config = dict(
    rope_base=10000.0,
    optimizer='adamw',
    lr_mult_o=0.914,
    decay_shape='linear',
)
Each number is 500 + 50 x the weight over its row's rms, rounded and kept within 0 to 999. Layers, rows and columns count from 0. Numbers have three digits each. The size before them is the row's rms in percent of the matrix's.

# up: layer 6 MLP up, 640x160, rms 0.217, rows 364-445, columns 0-79
# down: layer 6 MLP down (transposed), 640x160, rms 0.202, rows 364-444, columns 0-79
up364 024:497520539485526519496503525482565531533589403498467547545519568461524578525567500459340389431446522559479495604510634463489550516493445554577523562477524465525505418496475453489466544432420549510525444445535434502490411456567512435440489560
down364 019:496538446522382585544608588459446494487527454520529496463539480486537463467550550410514493566488559526523574549413511474478479427422485325488480463510442447516575464502490397448496593482554513504500526430488502571520601505498543494497468507
up365 101:551458483573501459497450491507546488455531478541413571561556541517494489510577490537512406449518437444532498502673495444443476587509517491496588537541509449520659392449533515490543469495365503572525494511431426521498519507540479437546474476
down365 107:494373533451492546524496537521502428575445494550408523537464432436518515529517524508505483488532512497501542401469543501479544489572577436542443561498559477548480600518450539533466418511463506517493491579511518482471439476533574470517620504
up366 022:521507487570511528443438554485491503543521465500479536511521541449518476541554541592385452490465537511542446576530541479488507491448435499577577511549543412438512494547501499514471502499457527556499470589498486566583449482418415498423502489
down366 016:438577468476515485565599446488441488514517457463488530468532387456474494424506426508590487481559489496474491449518384487509573522508485415512494418454488449618383527500538450547519509467613483407566459496523513512455541417433522454564570485
up367 107:551540519567576460450494554562519482465532361511534463502486533451458518575539533528466432464485466495467488498527560506540485355516426381471546581542587587453585531506510460458418598507485456451524491448439426468490450596538495478413395524
down367 114:472483583486413475478479472512563505556565441518529477515543536426537439466527582583566558470488475489529426548446526518531452530473477525387665436483478512454507446498508579433487472498552514505540522475480553429465469456538505517499530555
up368 125:450515518453485519411456509463524466463528536553438534508490494522500564589544514519483426575430424541556428561470517505542632414456426519574476521416559479488535577555519439518487620471532447515544568518486532522517533467482463556488559460
down368 128:525535432508561516518538498495559534525467511408493452405547533476509547492520568447583539458474553491504460493447512425550387491442494524518513537415499465477432540432553467473488479564486470531426488516468426465492503468552509473612525548
up369 112:460537510510507542557521482469521454516486572426488510448527513500527514600497503536428428491451559539482424535420612503512543533509470512474547509436570528502518526491449558512495457569478464458505491463508449452510504506495432463582534500
down369 117:450545449511445439504511452462396575461409490483537435547621367524487471530476481512560410481506512488614539513483478457571457461511467608429517440536552586593436442445597480529544452505483531524507510535491476473500491583525514504422535470
up370 106:557631514535493607530566478488448468524481506430476601418431527489580518502467429535502423560474529497541478552512571553480530430509453537506602484466526450381469479553505507440441513560473475582505485451425486576509541446471524498561532506
down370 110:433491517588415438551423438466500580536565468567513498454464412574414584455554620470527481529478422485467583507596511437537531478583533479479419468386510573554500554483479482487507551480565519465607470500513441428531387526547532624502480516
up371 117:435521498537537517517464587577560521485522472507517538539464495441477501512583526468469521461442538556546566522538546530458579527441541429625507449540535499516474500547402466433540441550485498510520367541508539453445453502413487460371379541
down371 110:556527580430511487456448492525540528517537430520544538443425453499512407486478485483430514540427527576541471502536477454466336522477573500550483616509554452508585538508514564517429474509511410559501609501436575413510575460558544602480530526
up372 129:536456596565446492502502456590448444487508451495517459527441491368558523558477474515463389553553543519568485592518548523500527535392507489482548539488482508524553422531517455581459516511497516547480505579511495459510519433499429569443418577
down372 122:514502480515476464502549545522480483518508449587522500495467529439485472528409445502487467528493528582523561475387470482469465566468499560491403507461486545430520511540530477568468438518531451456383437404471535409440536471489394536415560492
up373 110:501464599570520481485523490442547448525489492539512529489468522451654530508566548618492537638559466466436499595461515514439473463464485477672443518447489506463489475419533551519535499481469495521460439535500441504510486526504505464503474520
down373 110:417518431434504513533479603518486513466555554414506424408514473444548465534448414423607466476513477433416542475443498548535482513478429568444442510516451470528493502457456483490545428524487486552488424458608566541609519543536578489527520437
up374 118:556568505537494462520498524527496528515457459542467461484498525392506485498474492532490404468452449531556520639541519492488456515417410502572562500483404500521477481467465418416480458518494424533522412539494508602584461492430549493413472487
down374 117:501579513486499512555527593494500466511596416384496453550502498499418616473548532440499431510485505494521442516442461516536483624445421570395480478503545518548569453510527465562485487517477468535557397425557587392482504524550491541450488490
up375 020:512550514474489528390470522503558512633554482563511536491563590492519509515530602539437474579521536504457555619488606440443545546442487500541502482490542496456480460492395468446438509529452536510538477501487467507497416449421450535493488506
down375 016:562468440525505488413485492521480476551538528534455495482451501498447498567486453529521543538532514533542463440527398459610502500549554490536599488483427459482496525526495492496484533544537510456404509509436568560589554542514507592443470424
up376 024:512520506482502508449490545534571520537562430466444578518530564428534549540521492579406456489477505505533501558479678483425575522496452508556603425495556490486495463549464478475491520506404435549561487562398480549541505465411492526427438521
down376 016:489498471513495525505546487487442486405422477510540502539435500506496506440435589529526606489495521507477477560442546552556508550391539620496532518572516584542547488515572506485563436564523471460487461513466593408450505507522402509451521487
up377 118:559503467530461539536547539553503476620535501505477450486534523435609533451484458489406443545514511556445522517517608549452480452470403511528598497426538513509460513501526514466485464400553437496462463476483426437477495505327478568553463523
down377 116:511504517502462486571539458408450416517578463512580491521438400515453525517572526490550522511422555507408520479501486487506489479536482530464401492447502579511431460514509456439495617547542499523588520530457470501490504514581443518429464461
up378 035:583514558558494509422487508480582556564524377510377541634521574457567560530570557549443495593476496574521496540513524455465517489536474522524549522504551460487499355534497445418424561456444538524545359523506494541505402440449493553480477493
down378 032:534443477476505255580504569419455498351497581530526477474495578495473453501489482503508519456563457576446538562527494432534466494467468523501448522491424524509525504507530535506511452540541540487458566546485543476422513532462456552508385463
up379 116:591482476480574565470461540458459513551462466442486547449407490512524472562589530495477484598461440468576499542553560495481597451520377554521533483452487519476558497561481524463428512378558518566577540478457504593468556467457521419440485441
down379 116:528555507421443507540490532542413566509627400372546480479453507476437505520592481517526509440478416518525545528437527524487503562508449550531414428537481582448557475517531539400553495393403406496445488496487499464537551535478486532496463438
up380 097:535475502462492540508514568438469504565504473598452488618538588480582517480573611508465497498492440538468514563532515540493472550462502498553497569516494552486534534451519518423404435512557561551491504548493452448545482529419496579453494610
down380 099:431449514531566442532560551394489536448554490538543534585544471551507527474435495502568484466574520551492492508472477513554462496401486487503482480595429480502469548453520605463460508539615552497518511504579576582501466596396489494438517495
up381 109:595439520548522479435489517512527550499520528562565498527460536476556573567521538550474543531495519473674551505512540466460554477499539479482507541565500473460521524519428500484502537446469485480502319461439497576429484543517510536506425609
down381 109:536474484571475548414490518451475477537449553495499399544501494539571572531496486521475397491460379486480468582445397580515505523459474524450452535499481506461446490595435468531468471464479483461497457521560520462498571580465481510510443473
up382 114:531461527611531620509485516464493501493506452512500558499557491448533536470435463628514450592603536491517435539518499630448488487457462522464505524391560508472529441599517532435425440378503556477646464481538456512503487527513465551402442575
down382 114:511415498523484441484469414587422496450434563519521470478553439484489532467563407563479463493522440509553494437505551569413496510556394529523604474520479523466408486555524487575488533447467427542545507503396479443442481409555379480453384516
up383 102:584498543495490440439453542483504532516476521584511489490529632521464473503516562520500509449522575465520511516567473559465553465508479537496558479547559482419570494527455457556558616488502545429572556384554504547568467539475470574456515544
down383 101:549531473533573423516528448521532469444495528508584543440467369556490464548453475423591566500500451509512498547476482540528471488517552499411519337513526436566552483503492459418534439517463540537458395543511537521477458442603423522550482457
up384 120:575517526476558581540377624421460553448469482440486498569517592540536516459603615473460580575558483533460534470525489426450537557543513482504499571452637466491504479472547454491497560461504537531532475444523415532486543489395507514553521569
down384 116:464419450380554485574455460457471387552449507503528515522546478514467505472509497532485421460490488472486539517490498527437477536606466416514537488531503453527462539521525529523517518516505473548514555532621506466449427512517465549477443596
up385 131:484477657573487465500502438482665436511453555482494520501526504484523542555501463599489485403414466526487468501572518565398557555511534432476548505512493425441571421564480459449498555523445476533513432421428424558499536497541469517564498518
down385 125:507527555506422493525433467422546523509545445549501465527466517472506567491415441501470621395525506528431487540366537513400528473478490533565546497523470500528560454520455539485604461464456493509494535463534474490411433479522534596438582508
up386 112:520531556510532487448487533522471487515476498488455508496525530541460559474496568471497516497556448537518493461614513506585548477439426462504551470522517482455510554487530506487461623473427448602471578514476439537622552479545537479525470462
down386 112:559460436511522493494541451484475560471466566486586461547536401538516543475500498477608479531507529529544475507509566509519535487557429556540519542470376529549477547543521534509529484441513459449514422557583501586496522489412525407545477472
up387 101:576554511511490515550503627632513488486552507493498583462479514469470479472540496493493568492506547555445393510456468521524553496456503478483539574549457559416477589508537438429470557494525452562553500446485389478443455466500537501482454483
down387 101:506520409423488453499597497370500502556480484475450480619424328480442537538510468506422444585512485470462526410580487557502457464438524495476534502442509533573433546509451476519550556598488539401480507579513450562561515554454492477437504461
up388 112:540429508482584512483488432450596578545530498490533483518485495517530474578464500570435505581519474490540401481512681535516521473491472562472532525575591539433509491485570551592411538464558490531475538502479465548435487525498438493442496441
down388 115:512508474495439535578479498566464526589497489448499483457409527490395409567499442422498512546437441524602602553511439519504457490537543565497563466405455429446499524537502371452531509489496509511445399449502579397555539448551519510474477497
up389 130:470508534598561496422479575483467471572516453567458552461478526520483478490478461532464602532596441460444505552483654416495558487518517497551564494517447530470507525477526484450496539512491512487622456534498427438530409493545540447493589619
down389 125:500456500431552484444535557360448531507448547527457441512466556532518565511537501499505497504471591573561497529397520601513480544524503463485435511419498581464441465464491516548442579468504490528511456581504527557556472518518550533390503491
up390 116:543571558485520503586463513445486418560487383511467467513553545482433617422430492556449411418604482538494486534461501529480581446484460541509484513472456547522501455650525444469456556401519535521512460584522543508509516435444564484373577583
down390 114:506452473442561532486534467476487495569481562451501476413514448468450501565543641504491536525558516442531462444477477467485463530440517530514497578440486554433516590489490452484458559557416472499507559496491512490473498544431515420512463563
up391 049:533538604547474537434456528465507536565453502591477585537550513438511514459525481567418500489573518509407548655526525481539544484508489427611557508433506486517490541454467406489487509564406489484529449549477515467553461472451512486532479574
down391 049:563455459544452527484523546592491505457481521492484588443434478480492521487517483469578491514565575470433458495440526530459475443463538622474533509469400533477416519402527555515515480541595451566659383489467442463552603456534482569570540475
up392 027:562604449545506546412526512486543588573547462528474588531507561465504514522527504559444431523468552620501470523546611494484507510495403510503620518503514481440498468573496458508434575472429525512587468541515394513487453503503436522488483517
down392 020:437514512468458530511527479485491553464399526497474479420449485455413493592466411534480609545440575502524476460392481504474580514476568489531474484564510451465526463449564439441504619499425400495492597536547525387593595438513608464483599515
up393 028:524544545536490537376492519573605529541544408496504571531451544464570556550516518612384449505479494599546468533527574477486545516520466505565561472496536497499486370510534513505496584432431522541539512553539477571543484447426475546440478471
down393 027:463426492534457495428461459636534614591544526522464502380482524511495499463423534568539621539484572452440466474433349473539458489573476490353463482509557538496387484502491552485524455499540453540489523483543504487593547507521576456454601495
up394 111:454489503525490545486500430429449492588473421550501481519496481462519622539504463545474521497456462582540489557592574411518518565511541516456482490441602453454477477520488493512498522508498619553476524624470450518445513513518455494507521545
down394 111:478494509577427434430501454510458632529557544452546401498537383461420488474514502530476598550510441467460496436596504519577462545458447465471583423503496530581554459497529511449494422565435476527546467469424555548478527437509553511535545467
up395 118:561491557511458498489476475485481577485596505518487515523611571516495646507490494499462572513360522486523547490540486567449469583495448400571504449496493408492488520500472531437469571457428480496487536519567499542477528524450466481544534422
down395 117:451474486372540440450426504505483507526481443463450464399398649487500524484461408448470547468492461402478478547461541540459444495486542528505484549419515461481496480429456544634542461373441539511474533452542456544439429559551471493568482509
up396 036:533532545537490626384441629545530476539568412510512565512525585461523539570540529548434480505530497569505470553545557490508569521556472552573520490518579491514524419575414473479458529462427499534561423519486463432543464448503453486483481462
down396 038:491477461486507495516620538465459441465496523453461475462503529567490514509496471328523492526438564491534517505455488550433496497462539462520455408513493516486535473406531524648545466510469525411432458426516467662423473497510418436502485387
up397 124:526562558519477513477479458498457505538564447516533473561427515509507575450465444569497399490530553537415462579466558559485533471603452590504517493534510523496617485553503490469480639536446507543487478520527512451553497573513535523439508610
down397 115:555541426442519535462470530525611495518514554447543533491398540512506428520406475457494526492495479497541534472592510502525485542470559452437465498559571522546465531487424410521490461444548505481464435473540470615521493577575455518565496486
up398 128:468436479477494506424481513513486530561579507535531548625556497438488552504542540513527527617540435482476501496605486584478518483509538530521627444472462457534543389450437464527484443521436509465467486559443406513533501500470449521494421474
down398 128:485466504510429498498495419422544443485432416448481521466412572517560503561537597563498538457549547586525494546430483606477518531460488499610441542522402490436469525501461474478401581460439480520514590405513472510419533404592460497494456507
up399 118:566523509486533499442552439572451501587548561576486515584557506532548528502560456630483480500472494512540467522539556564510504501552475456472564629475460494401490489473489500461513500539574442489509481620513427543551515476428442536362433481
down399 112:523460507544466543459432574521507406480471412496530453540463518520534549477480456435520526511425484441594464508497397519435457509458560473446499447545565520478472520588542506524488518449481591438508430564540405481558531462407400517540509417
up400 121:473472466539416607495502495565530459618530544414381462476524500400469557554459402610442482468493549567516512513546488509505503525434512539569561473465507451425584539524486472433503510535546410473537500551557501441550518472481525532446533496
down400 115:521527577497523509564493486432426501576564467491563433517349470433502547557501569567548601510484518428428589422442425465530423414479530483434520441491492500432493407428535557607530501438390506544507424467512556588557528450483583496540570515
up401 123:516480580574495574417495490532569517533494501495550592624542497398550508480467415543429519523505566582546531559532466520448549508466489491551581453487503528557516502482459482553581445558534505558578434581438534480464479493339459560518474548
down401 123:477477515543480479501453570578444488491487477545494479575511558514446515407512444534396463430479596527529401469487524540563529448598563557564597513455531475451551466410481558520569575555506491545489572550536393540472482558531540581556462566
up402 109:644472493471444553418471524523584470560540436496463512471600574535489464549448485526408422617408581650564416492466509529499476505555460549519487521470519503578481378503383511526470514522516523463519503466529468503532526510455508534471564509
down402 115:525539408593566522536497481499539528426521513454476511561527492544508434573546465531444443489458460432487603486454417471444558524512555480444467455553446465551479510455509541462511541468431475485413420441512586521533577495543479428558516591
up403 100:482457547510476486537494526537492535509492527438464530649502538444491502482489566526448501485552530523562505507522529487507547533530564395467503584563575526570634517425478519519453473528532513427551477446424507482498427548505548394459416536
down403 103:530463531496460433462453493474529507466586503426548499426491548505555533518520544465438515496427541495526462555530582506595460533450626532459441469409471576534572445493540519479516454467504581550443531573561573503488544490482494534473588470
up404 115:502608585627431521519557546603525510489489513499484506498497502530647458579511510519500443468561509600506464561536512490480576456421534481495564567473501530518518484584455540496546464441514575488551538395479522566517479412482533533477518524
down404 118:522521472470585543500550449491475481452411490556460418400540443532464596467550465426485405533514470468471574447468585508516559507451564369487464482441499450554484465557518369539550432484490494520478437574523521531517463533509584449499488466
up405 031:562495480536503480413458544487520491549565376461483570550490548442520626530601512530399455481554435584579445532483590488473517505473486431594545546475583471458517439481478453478460639505474547500635408485469512556511391467480434518492509561
down405 029:532551486554466418458537344456556552520520480529350496501542389508367508476519479481595499467488480506517613417511440497466489404546498507470489475475480465501551463509496536585587461431515497443472513432493412479472457466587506448521583417
up406 127:439551585522515450467481625442442490530609471551420500494496551460485496558504452461463483515557565541491504512549500506463587448567540490575555531419584498454482510486531535524466572411410578453543466413543485577575483421496566541475584509
down406 129:524488424463439395531547569561371413591444500520428478539559501568585361429446473540586427508498504414380493512585497515448471507546490457541677452527522516588475511472544543541565512512476482559431513454455475481442446499520527531575482520
up407 061:638505497531426468510487525413561554599515458539473572543500503507499527469518525516439585476484505541469557462446556433420480480547494452469441502462613435494437465552514446512564519545458493523589443518529452442427487439507527515494492613
down407 058:477594510490506526498513550498458438545424370595429549502493548516485518435538500436431530399582495590429524574547441521530494560442494473587498566431517493526515425527430457518404511489594515520520539516589461511472498542482508533485572551
up408 119:527425563550485484476544488488589517505490524477437509514513503451508554496628484496489356577439491596548404507467473534501480450512438511525567531521484472469485388547562553576491454411438425533565494485538523509482462443508457487406463545
down408 117:398439515513542499618530516466509484505470448578546517532469382465390530495531436569578641495556424468443518468541445463522530500476497465470470517451508426456567565493474386408443487404496552475479430595460489443525535501456479495520498491
up409 122:509605472554478482453477465499530462543505435535499493482530494524589525516478611488489512481548466527542477482561522498497493581504540475471548501485527483435499474563411388514583557473497518551593479445469402539516499488501479538470528470
down409 115:489500506484474533451480556468499468557518453482488533520394376455458520490544438496493528568499498522545485513465367440483562497522563511512420483576486473483441436425474524549477468537537549493546468525562562481623524464469520460428535516
up410 108:541529462484501451504459500601472488548549405546492525464451560479498535447494520445453486527603538406551551541495674490485600486477410449679506459461474511588527579547385385457536478505559493502483573576538522494530531513436494487449543529
down410 108:574527434562473519476498429512422450508383448448537499446492485479570424598445498437495620465461488535485529503598531517469467554530492514567511527504512489530435555466470463390458468515533497453389459484508513507509379457486547456559499436
up411 101:398460507592522545419410536477443514431503451478517534534438515608486541539493472493424533450458422467551385464538544463520642518512594445548450545482559466455592508471481492452524516528495516471525466502505460513478504491471564504496480559
down411 106:440471437470504438540566496575513452400537417502442521508546521487478487469313489549530488490506553476481552504487536527484529550531515499546462450504466487492539501463513468482491576515486565444479520489496543449524405515464469600577479527
up412 024:568564505551488545441446509506568576493562461483460605577569552460519568572531606556376476513508548539530532581518554544493576487460492500514475520467530396452504450526495497482455599444424517522640437521431503494514454490501456524494469490
down412 012:505502487507508510476470470497485545522559495513493485517514394527553506518459547526449515477472459539497534492480543478527522432457619460462589447495392505490467489532615474507464521509502454492537457580493527571510511550575442517467467529
up413 110:546441484628503513450526439586503585466480480427483547508511484502587545496522487552448553438549520441555501507550667501483497522362560471514538506536481490491502522482462445423454450534543587487606453580410478551479478455458413548523518515
down413 112:541524498426475464432508482574583531467520491551519505392481479623452504535557497495561459459464433425440521426533535540511497437547484515534551523622504522551513433505530500547455471459434428471500631416558439428453542563617555468422539473
up414 105:523569586547486582418403588540509459552504457433543492479542547478537481524512524538523449541491518606595426481484522475395516539506452560560499589438505570401559533517478455489518499465469511507463538516523541465559484510454486530435460519
down414 103:478448397396528500573591373453486510464414559558518539522489375482472560468502525471584540495489486425468561512580469514534528499423502460484469427476507410556426426518520520517528552591528511534556448475494456507412535544539511453562502458
up415 030:534533491511464539372445517444546513619502450459399621546521554447540568570515545572385488526481465541612443565484587482500518449526534496553506517483516499560441441537426480500469551462422550489507461540513502539575473501417463506505479494
down415 022:569487475589486490498501578499489480384487459462504521574456556513475435538511446519468606487520512465409461404491468499506473544537627372438502629433526471496510504535512490527521447453426536445508419455484502395537408497493490510459507511
up416 111:482487521588449463506448541463571516429552498433448492543477544527585564566548498577376543494542442518529509517575476462385577489530518441411575470511540481444470499535451538512418566493510576428536496363468529524460406422511450449526500447
down416 118:505355489522451524466554591515548413552576493489513490457488488481496527487541607566488526537577450545486511497339510453466458469410443500490521403498503484539475512475544448456519483585492524598515435515548492391461510526528467480491452436
up417 125:469476534523575531479537514533531485503478419486484465509490525438587495502552489476482446582450402483510494581515516496466601457433577422510491583570519523472575517490449454460521454507505524497572506588428521559504520531463516568546518550
down417 124:494589544517485453452423492412462523489566493408545482535558585488466534516465525583436511541482488436544498461495441534471498484501430478427570521421541493514499483469508496510428512460476489492451542438533513361421502515506528446469534418
up418 113:584457624568418537487449514567556516509466510408516603468628521469587514523404475557343482511479589502478537542449473542504555529534469550569485470431641559466538519544548488433530544497424488490503488432539525457487451466533474513503559459
down418 115:513505531579480485498429460474493399546455445465531516616498555452416573476501572598520456550519487494505521472494475432485562519548511459480520428380427484494440557550438544475536524504473531587532528519449526477521520427475532492453418529
up419 105:566505539423477561427516488512586565630516493545419567512458509436564469569391502520468454544458526599515454507447534545540454442481410535514576518526510414499460502576552548405554487515467358507554475470583488486536489463478509516507501427
down419 112:525628484526559428474502522482580538456495462573505476497507622519507499462474536454454517594510561511436594566615517549550473522569541529545419474511570427504504418456470537553486535418462476518444504501501535463431581540523545535522525471
up420 110:528490505525598610463508573520590417445506476451532558496586554521518509529494525501472385515521479556490430543498483594501528539397519506560531533581469408557535546463502530468563514482481434552511451460531418551462491469444523473546478549
down420 110:541582481471481508471546482524411436558490602501510516518428530647517579473487457565467491493588511610487524541426512418483502481549448494454524482500513508577489507443517477535533517493441514576504445311463468480481447498417505538468490532
up421 101:449432449471542518532486557465500436440552430436492544489552508466498569491416605514487496410524473507473496501475496488522511494490439546570466513467498538460563534487526503472408513340556539523581448463518386455535578561501527449512565484
down421 102:490454428482466509393525454604541580514467569465536528480596377509515522464510427555612474557504503509440571471445573466501440525427555516511484599466459556476507441453468468572607493514496462509494564452526425513470483520520485509546461521
up422 101:515549448466437533512399460511494505509584442509459527447468529495472513590460471485454371585502577503522414475435532500604479463468416509478533555438436525474492470563426529521431522491556428483525559531569471451499464500539442473484560497
down422 106:466469524484460527476402548440557499577459466520579486506667510503446435468402598444546433522478502476525464414480502495588502517569436436484492519479501490470527557390493603553468503462533522505408584484484523497433456474480531491497570451
up423 022:507527524559479493451517495529541511532552439514505565557515649465605538519529584542459495536538493544445553507543621469492504441528467557522577516506539453493564428494434441467509559523406567532565461586514452499529475487489541505456470472
down423 020:540495477470471488531454527387562509429518509488554384404576588458441426476500457430575459595482523461540532467482482563556472403480549525509484497511489546522498556440481406513532541483517458487436588577514474501462572432471539562513546525
up424 113:471505496490519432439483461416530543572465482531504506551445489349564558457605528584461523470559562470507577599548546459506621480536532538500504466498532485497482523372578494398591483453453560548577513507502535524503509459462471456536524441
down424 113:540535570457479541482523429541513497488455489508462563517520391483503438530484559516558468485515378479469517514560526527551409509545498533491523489513372475445444433509474473527503479501433489502520512463557513479370386360490547462510473487
up425 110:582646476513458628476451479480562513536540506508520509475451508520560527480469532480436411614520533550639430491461565594513515515457480515465521527451468505552515400576539534541404527443511578557527536455546488416511478347435481515512494413
down425 114:540456530521448467526427461574556614504500504484515506495541519551490457563494568536433477449473527424565453427525468438543512511501488510459531510627526458572504469543482477491549470463486483551469448469545480578523478575553491633474435423
up426 103:441449501534573579486504535549561447485455364441531569545424511503518563554500508535458480485577481443616548554522632505562574486490481479581479426529417506455628543456496428444498573520506445594464429447513431501464452564514459463425474498
down426 102:448485455399495422483498561619503468507543486547354466505513514560529514493440460540507467448455466486487509552486516434596510410452601506489446590494504503476492503563473451580559421481523397439526533548480412515461531538465557541489559459
up427 020:514542500488475527433472546511577480565481439517433530493495577490487545567565569512410418489519489478463511627550564482505506482498508503547530545477511453566491518515498408478434474520458512478587482481504394525561392461379481490471492525
down427 014:485514462511461497465507524505521476526607557557480411619497551608466500507480449508483570510518513516530561495549463509489534497485550498528646490568562507437472544563563513385458521502522539578479489520450401501577502583608605539573612468
up428 134:683530486439436448519545478519472533464465365427486588534515532543513562480587669492427532568450531513570525517523524543590474507447528454578547526559438538550505562471481517459425515527569563508552421500501503508531459439424557465505487521
down428 130:541515556489500524356478414451470474561542387474524503477419359430438550513522489488561497465482458493464397474512432578506521528491504445512412403545488519518439536515487538478409470484574580531499548442584575438551534559570503506487495492
up429 127:530513470586497582523564516510553508508409349503525509582542509504561493485564489479505491468570540457485510512518508491459612526456547444558589598476629451443595486466483549395499517470431479475466492519465462573518451486440460414502499497
down429 126:446526474365511576559548553463467495520492487542543532575399565525473482478379487507540575489473600579444500605466461474384566414508590514441427496484462491466545524511492502590553439518527489526429454569478535468518454521524491479513473505
up430 029:484604564504440536365482539507536531558527448480486540559439551451529596523551552546431460495529511563523443567572554512486534512510457540519565484469541485496449451500485457523472664453508496531667503586508456503559482438485482504447461458
down430 026:450374506510471463452452479492606481473439528499529471464513554647507413476511528525455590529539489492491510508542521495504547520474541485405442504544420526427485582414530496520427414498608513557384472459577506511515581459527662481454423573
up431 109:597519415555575469551433537498446537541497506542493565491555540534523590491455443458404517523574497490500575549585601528388534523486496429597670508501525540540548485466430451386476435505511604464539471482514495493488558472494516509522553408
down431 117:481550504517508493443451526506519513517493684535523572469603510470467435403473482444523581485430532485499556508462561531500458500512510500535534583478532504369514562503471561498457589467552493491508545464455489409576456540549490504497582538
up432 022:528588490548495551450488508495544452519559354512456538576460539505619579571534487548397495569525419513501498586501560480481526537487439500542495468502545496446529438483430485514472528470429498490444433559513388524525478469480483475497427488
down432 017:467546502445507471516467470463461504503497513565444458464559482535405464399560494451448565458490420469451492567531453497498626481432581486448464516561516460485518497582491397507455498537528514584501524428459418498517496558569518552562592402
up433 110:434503488508513534344552472567531520595580499483477547577530488561521499550442552538492471456519362533501365554515591559378516480578524518456494501477516516454571425502491514516525540448398464520527544585503477475509524495557456397486548521
down433 114:520470565451517503520574458505403544469524510484523444473548550482378503489470519504450439410485550499466564402544443364519532421602482521458481531522511516517552455442524481537542562504411535516493486432542529451545551588583509510532507523
up434 109:464552530499480466423538449460511520528564484516535451490535463523478496495553458533497479491438490540550449547463696509483550471512410457561479439562456510556476442490398461439485540467478420486532412580566549502546458514493598569421537584
down434 109:454539438481495571579597531455485530592457473474471492516444549482470471549548448472337467547525451542469481545477444505442591473534574533491476489438503519441554418527515513488552493527581579572389532483531480394485623487436473465505500523
up435 136:489522529538523443446477568514489510503558456520413547491505541481470612486594474452455465649539493503492504505572514446489510508505534443626545527464517518550471553454556538541536482446427533576553549485456469468540333476452551508423500516
down435 132:497488574477482526505465422446529565469478464529514544517534540511525526539551523430460556603525600477467508478500517474552508558464578487491422580589487514437470478349514528564531565468421497464424568526578477431530465446524513551391542495
up436 049:570510578490533464419447504559502579529529455563464493506520591477548517451491508632369460529503508585496486594577551463445563490500403481624538467477527497545483496545446436491404569525487538519501500634511500458517478482490521538436512416
down436 048:416425494628516454483478472467488517485555475391518551447506481502509581638524539458481518387511391485570583419509489458450438523399484499555468553475505476414511469419536553574527497519558555476423487462463485420446513483479454514611572469
up437 109:630464515530486440418502446493592527478475478517439493527495508437567544542511500500391585568372557573631584493496514555471475506552476501579477405534499605436408494542516506521495542411540597461473444504470568515500513581434475532434533490
down437 113:403499500494448590585514496555510520412473486456501450483500579566482394455526518412468462475500587449545500508510519502510541438510456545508579414506609456536524482592527498511382473568517509429413458531539414406489586508472526484495503473
up438 034:518530530525510516486499452495489537521428438513485499514507624479577604494525526563420366452540534545540502544568569404459539474434375476563489491409556527510516479542485473436484548427495534507548450544504487509535474448397553459460500496
down438 037:534479511461521462424425469596501453504575541616479460515589518493512523510488543476490467555455540502582447443485604488509483575484516523509478529470488472553479530480578572530541470457499529498365726500522481498510521536547518542467587494
up439 109:472479471517511564524460547563529419448551415370441554509485530474575450531468560561403488497464486478511552499499535451581536516481577575497500549557595459443523498499559523527583623469494439491528464565452493514496519538543353537460380505
down439 114:568453507564500434512473544514409442409489519456454485452464534553448365438561472479463433461458577487380539486516510480466501662479554493560555590540414500582451546590676513513548551541485405476457569489537563467500492466492494469521518472
up440 025:548583527565487544393508477526586512618508462498479532600579546436574571600529534523472433514532518506538471513496572483501547527492476489521525545472526447443506424476476446519441515495451510525589451514531367493544429428423431618461493492
down440 020:524509454485474530480546511453474532543549554568474493460453502571473560472591495469503509472519488517572480519452472551512537473448541555481556550510449526514496462567621295435519457469535560507479485510481401479547562489484519547430481562
up441 117:581489534471522566448493444433533555494588445522551472512521499476498513463537483554473548562517536554534457545510494534485486513561399640573619520415482495552580500435476448498501521506514500500482455434540481476560477565489431526511472436
down441 114:496464465550517508483516603559567450446440605445454499504526517564575525474410529469407463447541487391529455549536417537454522473563537427462520531428559530390445543484426472469476514407500411566519484539472497585450486554522486503445602508
up442 032:499551559538464534343511617492534540539547451478492543523536608445524573535529481510405424601489437560546493557551550480430603521505446478561499503498601486486498508523478468452446574490475514528578335512450455522540403462397507552418482521
down442 031:489464435484471502530459484606563506502413521490466517489466535534517626473460513495512545496504520484527557467522463476473450485538510477524384542415495451509463511461499520561539504495481460530502552486545460486389541489489569571519563466
up443 117:524491574531541523514461604447431556537467501604406565537535510480521573425597464524507512445548510472502423605558452488556527434565540515454494555476488448570523459467563520456424504415503552470551564559516502546488506515440541481397523534
down443 114:469515536454479445492551471478389445476412436453505467442500520545418550442439579515492535483523467452475463484485492416469503577492520448484524537530526456436551517490489447538468494598476506501479612470497579564492571570436472398482461560
up444 111:456428586496568473467484567456477555537426469548480508494464623566544561458472527530425469456570413569492563478518500460571535532556406472576523598519406549465529440469588492507468495467428498520576538648500455498540457527554591436443492505
down444 115:522477506546534485535520521525515469423541561512498512564477467430497459499490495506496536502508476493441457510500529468506451439454540483435514538443544491472519527467567530429559381529509598355535455450524451468515408491460368493489575541
up445 116:493492564417540618505512551541483489505516357463404576522492500575492498481563513512494424482507461518433527557637501448519542568467467479498474530506466480539533470433461526493469457465453542530534527423465487505440435482436559468439428573